Part of a small language model's weights.
Size: width 768, 12 heads of 64 (4 for keys and values), MLP 2048 SwiGLU, 99.5M parameters.
Architecture: RMSNorm before each block, rotary positions, attention and MLP in parallel.
Training: a variant of SOAP for these matrices, 599M tokens, 4573 steps.
Each number is 128 + 24 x the weight over its row's rms, rounded and kept within 0 to 255. Layers, rows and columns count from 0. Numbers have three digits each. The size before them is the row's rms in percent of the matrix's.

# layer 3 MLP up, 2048x768, rms 0.0658, rows 29-45, columns 0-127
103:111141142113167093146158147118118123115150127115126104126151132096113113093146138126069108086108109114082113183131117138141085119150131134130177128145128102108133107162108091142100161088163117141134121148136107148103141122088134116114165092140141128097141129081112102118150136138095080169146122117104145121127158122105129143093121127143108100170155101116157140134131087141128076127156
109:177155085152123132117133166137100135139136144119160135110129165127168118152145179091095123150092125111117102151142103117142136174106142152143133097121170114125123106153143162069146105138157137152090125137111106159107132188126117089143159076084133142134142127099168124105176115144122161135108151138141093124166120115109149107134126146165100178126128151092132145130106144084115123101128
098:127108132126157172121130112119094128160086089122125133161144145157136146160149121133141123133141130157084125167104130122113123165119158128111115142125131110146110103157159113137127105190104137110100117124143094179160144118101125133082125133114110136124108132135097142134093103073095125133084131154147094139121076126093170118137114120133151149133086121161058116100127181081120103144139
097:121164085137106147132135124157142150133149171177128131094104076169183119137096150133145124118104137105132134138086112180129151147121106134097115122134130109157123146148128173109149157159165144110099116121125156132186138126083112108098095148145188092109110158186172101148141121157117131112109102085130113122129108150133102157089134128120136098149118170178131192090140156070128106116120
105:096124173110135137110093102168117128106191075083107086158148172138114132126136101122104096068136119139118167108132084137095172119144135112118154080164081119139156116134114155084148163138121105133103114135114132120171117143123103111148110081139153127123173144120115156131100146117118140103114065119119130134097140162145138124123117147117112156178124134126135116132148117134135147150113
098:128143154090119160113124124131119109120155124143124187146119148111111140145140128137120148181101115131079088126130118146087141149083097146116099086118125114142151118142067146099079191100145103148139114096130139095132106115116124146127090095111135126137117135149157140130148105128143139109165111099131151127150157106122128105097117144110101129130138117093082135153099147137122101139145
095:116121111131138140120143113129154119106110095146108176103141125127164129122104102127094133150111131125136103093129186140114184111110087159148110152170149135161145149142148119168134156113171194140107115107144083113154168173145122120135109090111101149165120131085155125166120158150105057094143173121145133128082132181141134140146123124131155115145162129170113126096119103164142153164171
100:118127140093129086129143132125112150129116107133112131132128096126128123161114106101143133139094094106126086087154116127109140138091149127153125176163165162093134137095123145118110164149114120127178123126127138146137115158132157102102119227148104139100114108123140109110162130120127144118163069136160094148176136109062090096156104137133120142154138076150144138108163136109128138119128
106:136125119129109129171119094149121118158109141140186165111142159130153124130113126123128117137134103118135104093097134137124135126173089103150118120180161153103139181148104116140125099119130140143120123106204112096149103093155136188150113148081104173124108143138120119151131141110118151087153119154118132121183123087148129119152120156138091142110108145142117092117133141097148135094156
099:101108100110133108115125131149107089125110121145129129134135157127102140112155129094106136100121140141104165111126098106167131096132108162100180118146131091119149119126097146130143143097095101129180100119095153099109117110125166099105112121114182143135136144148104084104130121129145088142124116105139106168138144112143129128127114130092099114144157146124105138159121101132112143113119
103:156128138139117151145072114155142139137144120127084099143127092102136135136109161145086142105165100146092139094116139146159173105152119112100120129094050117110168110133099140103125102130145139113139166127146162108142088131146115116119130170151170129152105127100125155171149101133090135108145110160143144170140139101158134101119123118152099141158134129092094136121142122131133100141145
101:139154101133156114131170145105092098110139121117140102090124113123149148148115123112155135111134149159101111134099110130138102093112133103102095155099206082133133104158122090132123139161121133124110124119110157093129178129103103153102096119154168154121166108136121131159103078128134176171155094152142119153128145107152132117132112115152150120113118129090125163116112166129103107129120
084:135113114126095145061106112163138149117140115080114156151171125107144134105106151160131115124122121134108123121110136104097123129139138143155137129184156109140080142075111157178167120103125125089123123106095151146104100105172117131142171104178099134088126107149098135105129113126116163097135123134107169150112138138121110128158114164148132110131144142054094130164132121107144138144156
108:115138098079143128100128162141154110147147123110095081154130128147089138130133092159163137097110130078152081152093136125117179114123142126150109117140197137138134138161121126145169147112155117106105144159105082150089108073139117155135107126124124101155110106135096143136109175119118128107101133121114124083146117146109136138114136107131172068128110153100131115106122147120142135135079
101:121166120089108106083127074104148114145098164112151179143126122123153108150141152149100113131120135117136131092131133152121118112148123118100178123104120112102099153083119136135121054154069143117152129187135139147133117132130148136115133134141123141153139126153128113110156125161144159120157112102124118131141138110173105074138078122142143099097124136114122129128157123150139113123165
096:127144186129142138141096150127136114184129111117128135129128140066111121104110148133110141135120145134141077084124152141106110127128158132145116108136185099111066117147141121081165155147093116087153060116103173096120122098097148098121112130155104100127104108143118122152105094113144109101097170149086107131111131158137203148142156168110132115133138121097139127123148108085116135152146
089:125145149114139094117089102137116115126122159154118120150139121091133127145089159145150169126094138150126139135131102128096102090089112102091138118137139116150134183123118130146110117162123104162153127125101113120121089129159087148128134138101160070123165133187147114157129114127106149129118123139107140097127112103071146150094104129083148136124174102156150143124154123131139134110072
# layer 3 MLP down (transposed), 2048x768, rms 0.0627, rows 29-45, columns 0-127
100:134141135119164145126168151117134157109123105103158060134164150113122113142087107102084135114122113158131147078102141129137126100115142114145093108121146144105123103119130089138104121183130130103150122173117109117105137138111117092142136153092119104137153129091138114145161106131132133101108139130103111115155097150131129117110131143065119107143107072132147107140106100135100138113116
104:153158105104058142112118142150114137073157094125174180120104097116173136172178163098104138152122105146169134122104156127135109124143123139126174106117129114116119090185115125168117102106135119169085117128132113141076153086117142158126174117125119133190140142133135148128124176114154112118166127103156112160112158111090142116159100134152104132091136165071138114109084092133124128107141
099:114149109169133151130143119156138163132144121127117158105151129119101164142133122087130112198121109170113181089145078101125168120144093147108140115115144097157156104094112094092140136108111165138116107125116110133137100137090147108128103119139124122077122127098114162079120143102124105130137137103111107136141092122126123150152129116116106078119145146080135086107133161175121094159138
096:118135127153135110131115105150119133114133086056102172130120135143152078144128121099070150109136127130105106128107094132127185149157178126122141125129118141119118132079127130106126119133136168092147102163109151095107161125113129099141162123153126145166145124147156164117114077140100163126143134114141117155115106116102136124138117121136112139152131150179134165108154076137084120165140
101:161122124107094152142119129128116102123182109110111159123143099074143130134192084111135134154120122155137117173137128134113147174155112127113123135115122128125107100117130158157126158085143131138160100120124135135113115149141118155180166155123076102092118111125129143111120125133144118118129132120094183110113120118165106127171179139086135119162120138154168129122125117117162169137131
101:151181138081100104127128087107123131088117165126109098118114165128091120126177106152099118152100088129152149090127134152142110165102138147152148106112107170135138146130134170135073154116123099096130102098115196151118167075118151166157094148127173122120071138191132111105155106101192157065113123113142116082137128136115162092172153132121132121083157143151139109136182140124144142092124
098:178126131158152101145122125130118100147132082131114151127109123124069132109060133132141142167134150096090083090153130129136102118139146132135135101107146078144111117140124177126131173125125144126141135113105123082072126141107093112128100109135119122142117079080154202124080094127117087167154123153113133108145142116138137091133112102104133129146110122117128110090126126129177144129096
103:114153107119139093119098122125124159172127126161158129145144104126103094127152130115137076065156116089128071126157123131165116098096109140141141118147124099133156117130099122123141145123117105111132133138094088157152125154197139150109128129135168133094146129104135145097154120165136176141145136120089113119132136182101094102138101140084163121126128156127131143113123117044127127150140
103:112116109132139120104131101109138105165134105092139103136088167127129103152130161110146148139138103081137121175133105125176139130099152137139123086097108098110124135085121150120137084093149111133124134094102092175106110119104149188147120080099095089149130142095112121125132096131114106110121111135101154137098121082125144087144103096129127118154145105088154104132134109151178179092142
102:142153135100128087139123132167130152121146124181079150126122099123150139139115158110141189117121179098155125097117124108089149102119093098112121163167128145131135138083127115144100094154113127113128093111101157105079116116103126117101161125144121133122125088115114119127183105134128148081137126131159129085120148152156127115147148134184116127093111132142090167149115125097140148150130
100:111112101158170133138171112108124107124183142170150152116149152110106160095123113098132100120109105156131111113093132099124134168118113127125135164077151107106088135131163179130091125155068134152155140100138134157121155097128114156139087111158128141137142125123156102140088125178104115135125119123146165134090146161115122173129115136114126149156126136134084114138153110116147143110159
098:134141145134128124110126099154127128119120139103139103129095136069153157133156149176188107169091124134124108131109134145116119123151132178159140137112092168090133168128133169132115126105103116142152134111142152139107117140148118143148143075074156149166125129123103116139123112124098099124126108167144126139095139146140147146164167105114150074185110086175160121157164137126118095135125
091:155122077126139149113146127160112105159099123132127114128132132144103147113063144141140127127163135103105143112141158146085122180151121142164139143140108123144097141157118095102161148124159133115110158149097156124116112134145088126110167182168126126143074136112117156132139155129148147139116164168152168114114126160134169121116124089117179128116169147093119163166124121142119146105122
103:137113138134142160120146094085103144093091155099179180119167124155118099151137126122139127124124116139117121131147178120123117144120112087122129106153103131163118143156122131093142093132094093123128141122138133090168099104099128128141109112142116092065113158170116134129096106114151144132107157149106079147088117122156178145088179091122138142122116109155123137120133127117132133105129
100:109115161133097109137123120132129124115125088123160121132121146136094147094135132159103144166170109167144157141178113153147116094166132112160143094138117133147169114134141116134153157146118132094114202113161152145094135136106096133108090119159160111128091062125142131113171129143121157159193151115119131127174100140130159146158127102112133170144104124102122150091142178111112157111077
099:152096145167142125093144118179111131142140104105109118114122107131104143132129157080104120148119079152080138119145126127130094128123165112106139086112149109080135134110141119115101145145128111145094140104121108095077088111113139104115107147137076149133140116128144108122148122154116102174123123143087097116146100151127164094095134114109130089093133143085184154150147106130127090148109
089:149103115099123171152127144142174139099151104069126110114149164126157118113122136150111156115126117130124070092116127132152119150131108145112150162131097136159169183139131134124102165115173147132158146133169134139129133115094130141106118116184127163109129100075109155174168161137182077106141134148155155137152096124092115117154164153152107149133126130172110077125110086145117123083105
# layer 3 MLP gate, 2048x768, rms 0.0656, rows 30-46, columns 0-127
102:110128123135128149123119083092107139125174134120134110169153125087148121104105097152114149142128096146115154113135159169144106137128152128100124121147123144133168157058139090107123152118140149102150136133138164160151144142122139181094096139124158119105144148151089116130121140132093134165098114092112095165089139137166113106123096138123150125122139135152129128107160129148156121149134
101:107133152136117143078152116131136107093137154101137081119113134124151079107106141118119147162124135168161132119173148065145093112137185132169124146161178094118124156109114120124103132155126131108129107146133108177109110111141111142135118155103119108167116153157138153162148163134101141120104090128095113108112158144137124127128122157119073104116133151156160156145106129150119113135151
099:106135125156142096119129090172151140156142130130052133111167149090127150149139158096128155104112135102137129138136115146147069132095108118098147110110166124154129117143161147122120160102122165102089167149103156132117122085108104150083116137136124138133136106142125165139127133139108099109156163163105172151101149161160162099117083120126153138119157140146103195158107151145111099151102
100:143122099147095135067106141101122120135138154169109157123123127172110139148105152148141126126130142161099087109081112126117182124146109144095175136109108111133132092125109119120106169094115148124140139112134094091132105118129122106153148136120118136133113110112107124113091128141097142090159141099153171105146109106124186139128118125143113143132097121093131125133120088102130143138126
097:117147160125117171142139103094073137118158145099124115103128111110110107179107130099103121091089117123116137106116097134049146152152148084174157132159142144093118126163171087128109151136142151112140132143170158160139121141094085105138125088123115091142176141144127071164138097097109107127125131129128092110175151130137152147121122156078129114114108113187133155099136116120186116132122
100:138162114132122148139132134088113143120159120165138119130118113098140104115108131163135127068159142118146117097138173105085153092159134104141136100089116103121130158126115161136110166144119106108146121175135123103105146149122133116106091117106133146108114157131094174140120147140141098113122129156145076073128121143117156147150169160135180143131157119128191111128179109123100150170086
100:120116113139131120122121110106110137167184111118110125117135123116126102176104138129129132122157137158086152112147164094145109114127108123130144150102141123176119118117055140106114150095148148119139150150097102141137145159133132109145146148127106139114106111147124108147162132149143103127128135067078129127168126110112133133126121154156128147070136108111133149119152112145152111149128
113:112140173130132130161122119093097144096151139115110105097082153131136139118140136121117104096136151159110133149116124153140132143128110085145116148164117134128147124138142183134070127104135118116108100158127125111127151135086122128141109162101135179137124148111135128082106151141100140114154152150153120118110097126161149093166128141098134164110121129156135141098098111101191162128144
101:087194102138087119105119118098140134172157069141122129130111134141106149118094169100168165141146122156121083114115117137124119081147090135119114119171119130122147157141157093135141124158113141153159106124112151101105158157145164134118117109086122107069108170116107112155152103139112124115125130120201118133155161126134137121121120089143143076114114150103113180148122164120059063134162
102:105115112142150135122129125108150147119121145195112115097139100136097116152135167112187126104135149176116102115135150148119138139132118121125162129145162127152109145100152143108081112163128132066154164099176108103161137125139133158154120137126124171162138117078122085095115114136104115173073132106052131122102135170111134132125139134109105143089142097153167129155103113149113131093142
101:118132128115111147102125121118123128170119172135102109140130123086128153113097165099130134191122195142138094117133134124191108132119119147137125103120076144164118116105133145136114101114112092136112101165128130137120107103104136079126084130122121117136130123141116147106090145162103156131110101122081151101113112097152137130155164088154145191095101134089078093134171124111139128106094
091:110144137081134120175140129102106149092122134089100091155097148155187125156099116142134124144132148097153103196146106139156145111129142135101115129089093132084128138138147071073144166155107079113175145124147133147129156134127101131100117132101167116138098147133183114121130167115140098160157121140142128099157115120118133150104141086108112147151133151177125098136133159141116148116118
096:093129145152140106130117175150090162146168160103158127148111146076131119152074096195119128166118106148081145099110121132129118172092130106150125126100133097113098102120074125131121138144173154107164091142118145124127113133088143123130117105169090153143138106123129121134133141111127106126074155141087106159099127132131147127123113105113162109137094111139096147121157099100112112164134
102:114116107102177148105150114093160141099113131130107116195100117121110117126145115119103140128106127086152102148115148102121111131103127150126133118175130152119158132119092138121079128091121139128140178087124093140141160098099117161118138110131147103139158136094125110138111130118091170156130148080123112167120141147137135122157196152122153151147158124114153136122132139124148118087115
095:118099134116137090087143127107102128127145118110136159109126142131107141144137125133100151123126148142115147124116131201128108140135129131099109150161153110145110149145116126142112121096119138134134087109102090139130110136126129133148130151133139120103131075078152144138112116143133137146199137091134121166130094095136157160153148131125122137121117144137112124159141116120085102118094
087:109122141139106148146128137128133138118126151169150086136095114125104164156085120123141116094090115156112089103159126118123158126137131109121101142106141146089113079098126132142100128136171108138128147153132114106141124124144166119159145183132094108118119123103157141109143115133137112109124088125163130153127175106168126133159135132179116173128118096119158112106127131099095104097141
100:104130159147119126146101112157169112110109098073116126128102126134175090121100105143139119108125079117137128139133126138124137145124109136106123110100132154113136133151122123125120119174134107151076101079083155107103132116134102133149124137138137153122107106099098137151131141105148114115107137142101133102149105119106146145150139143131081171107124144089089147161092146112144098140100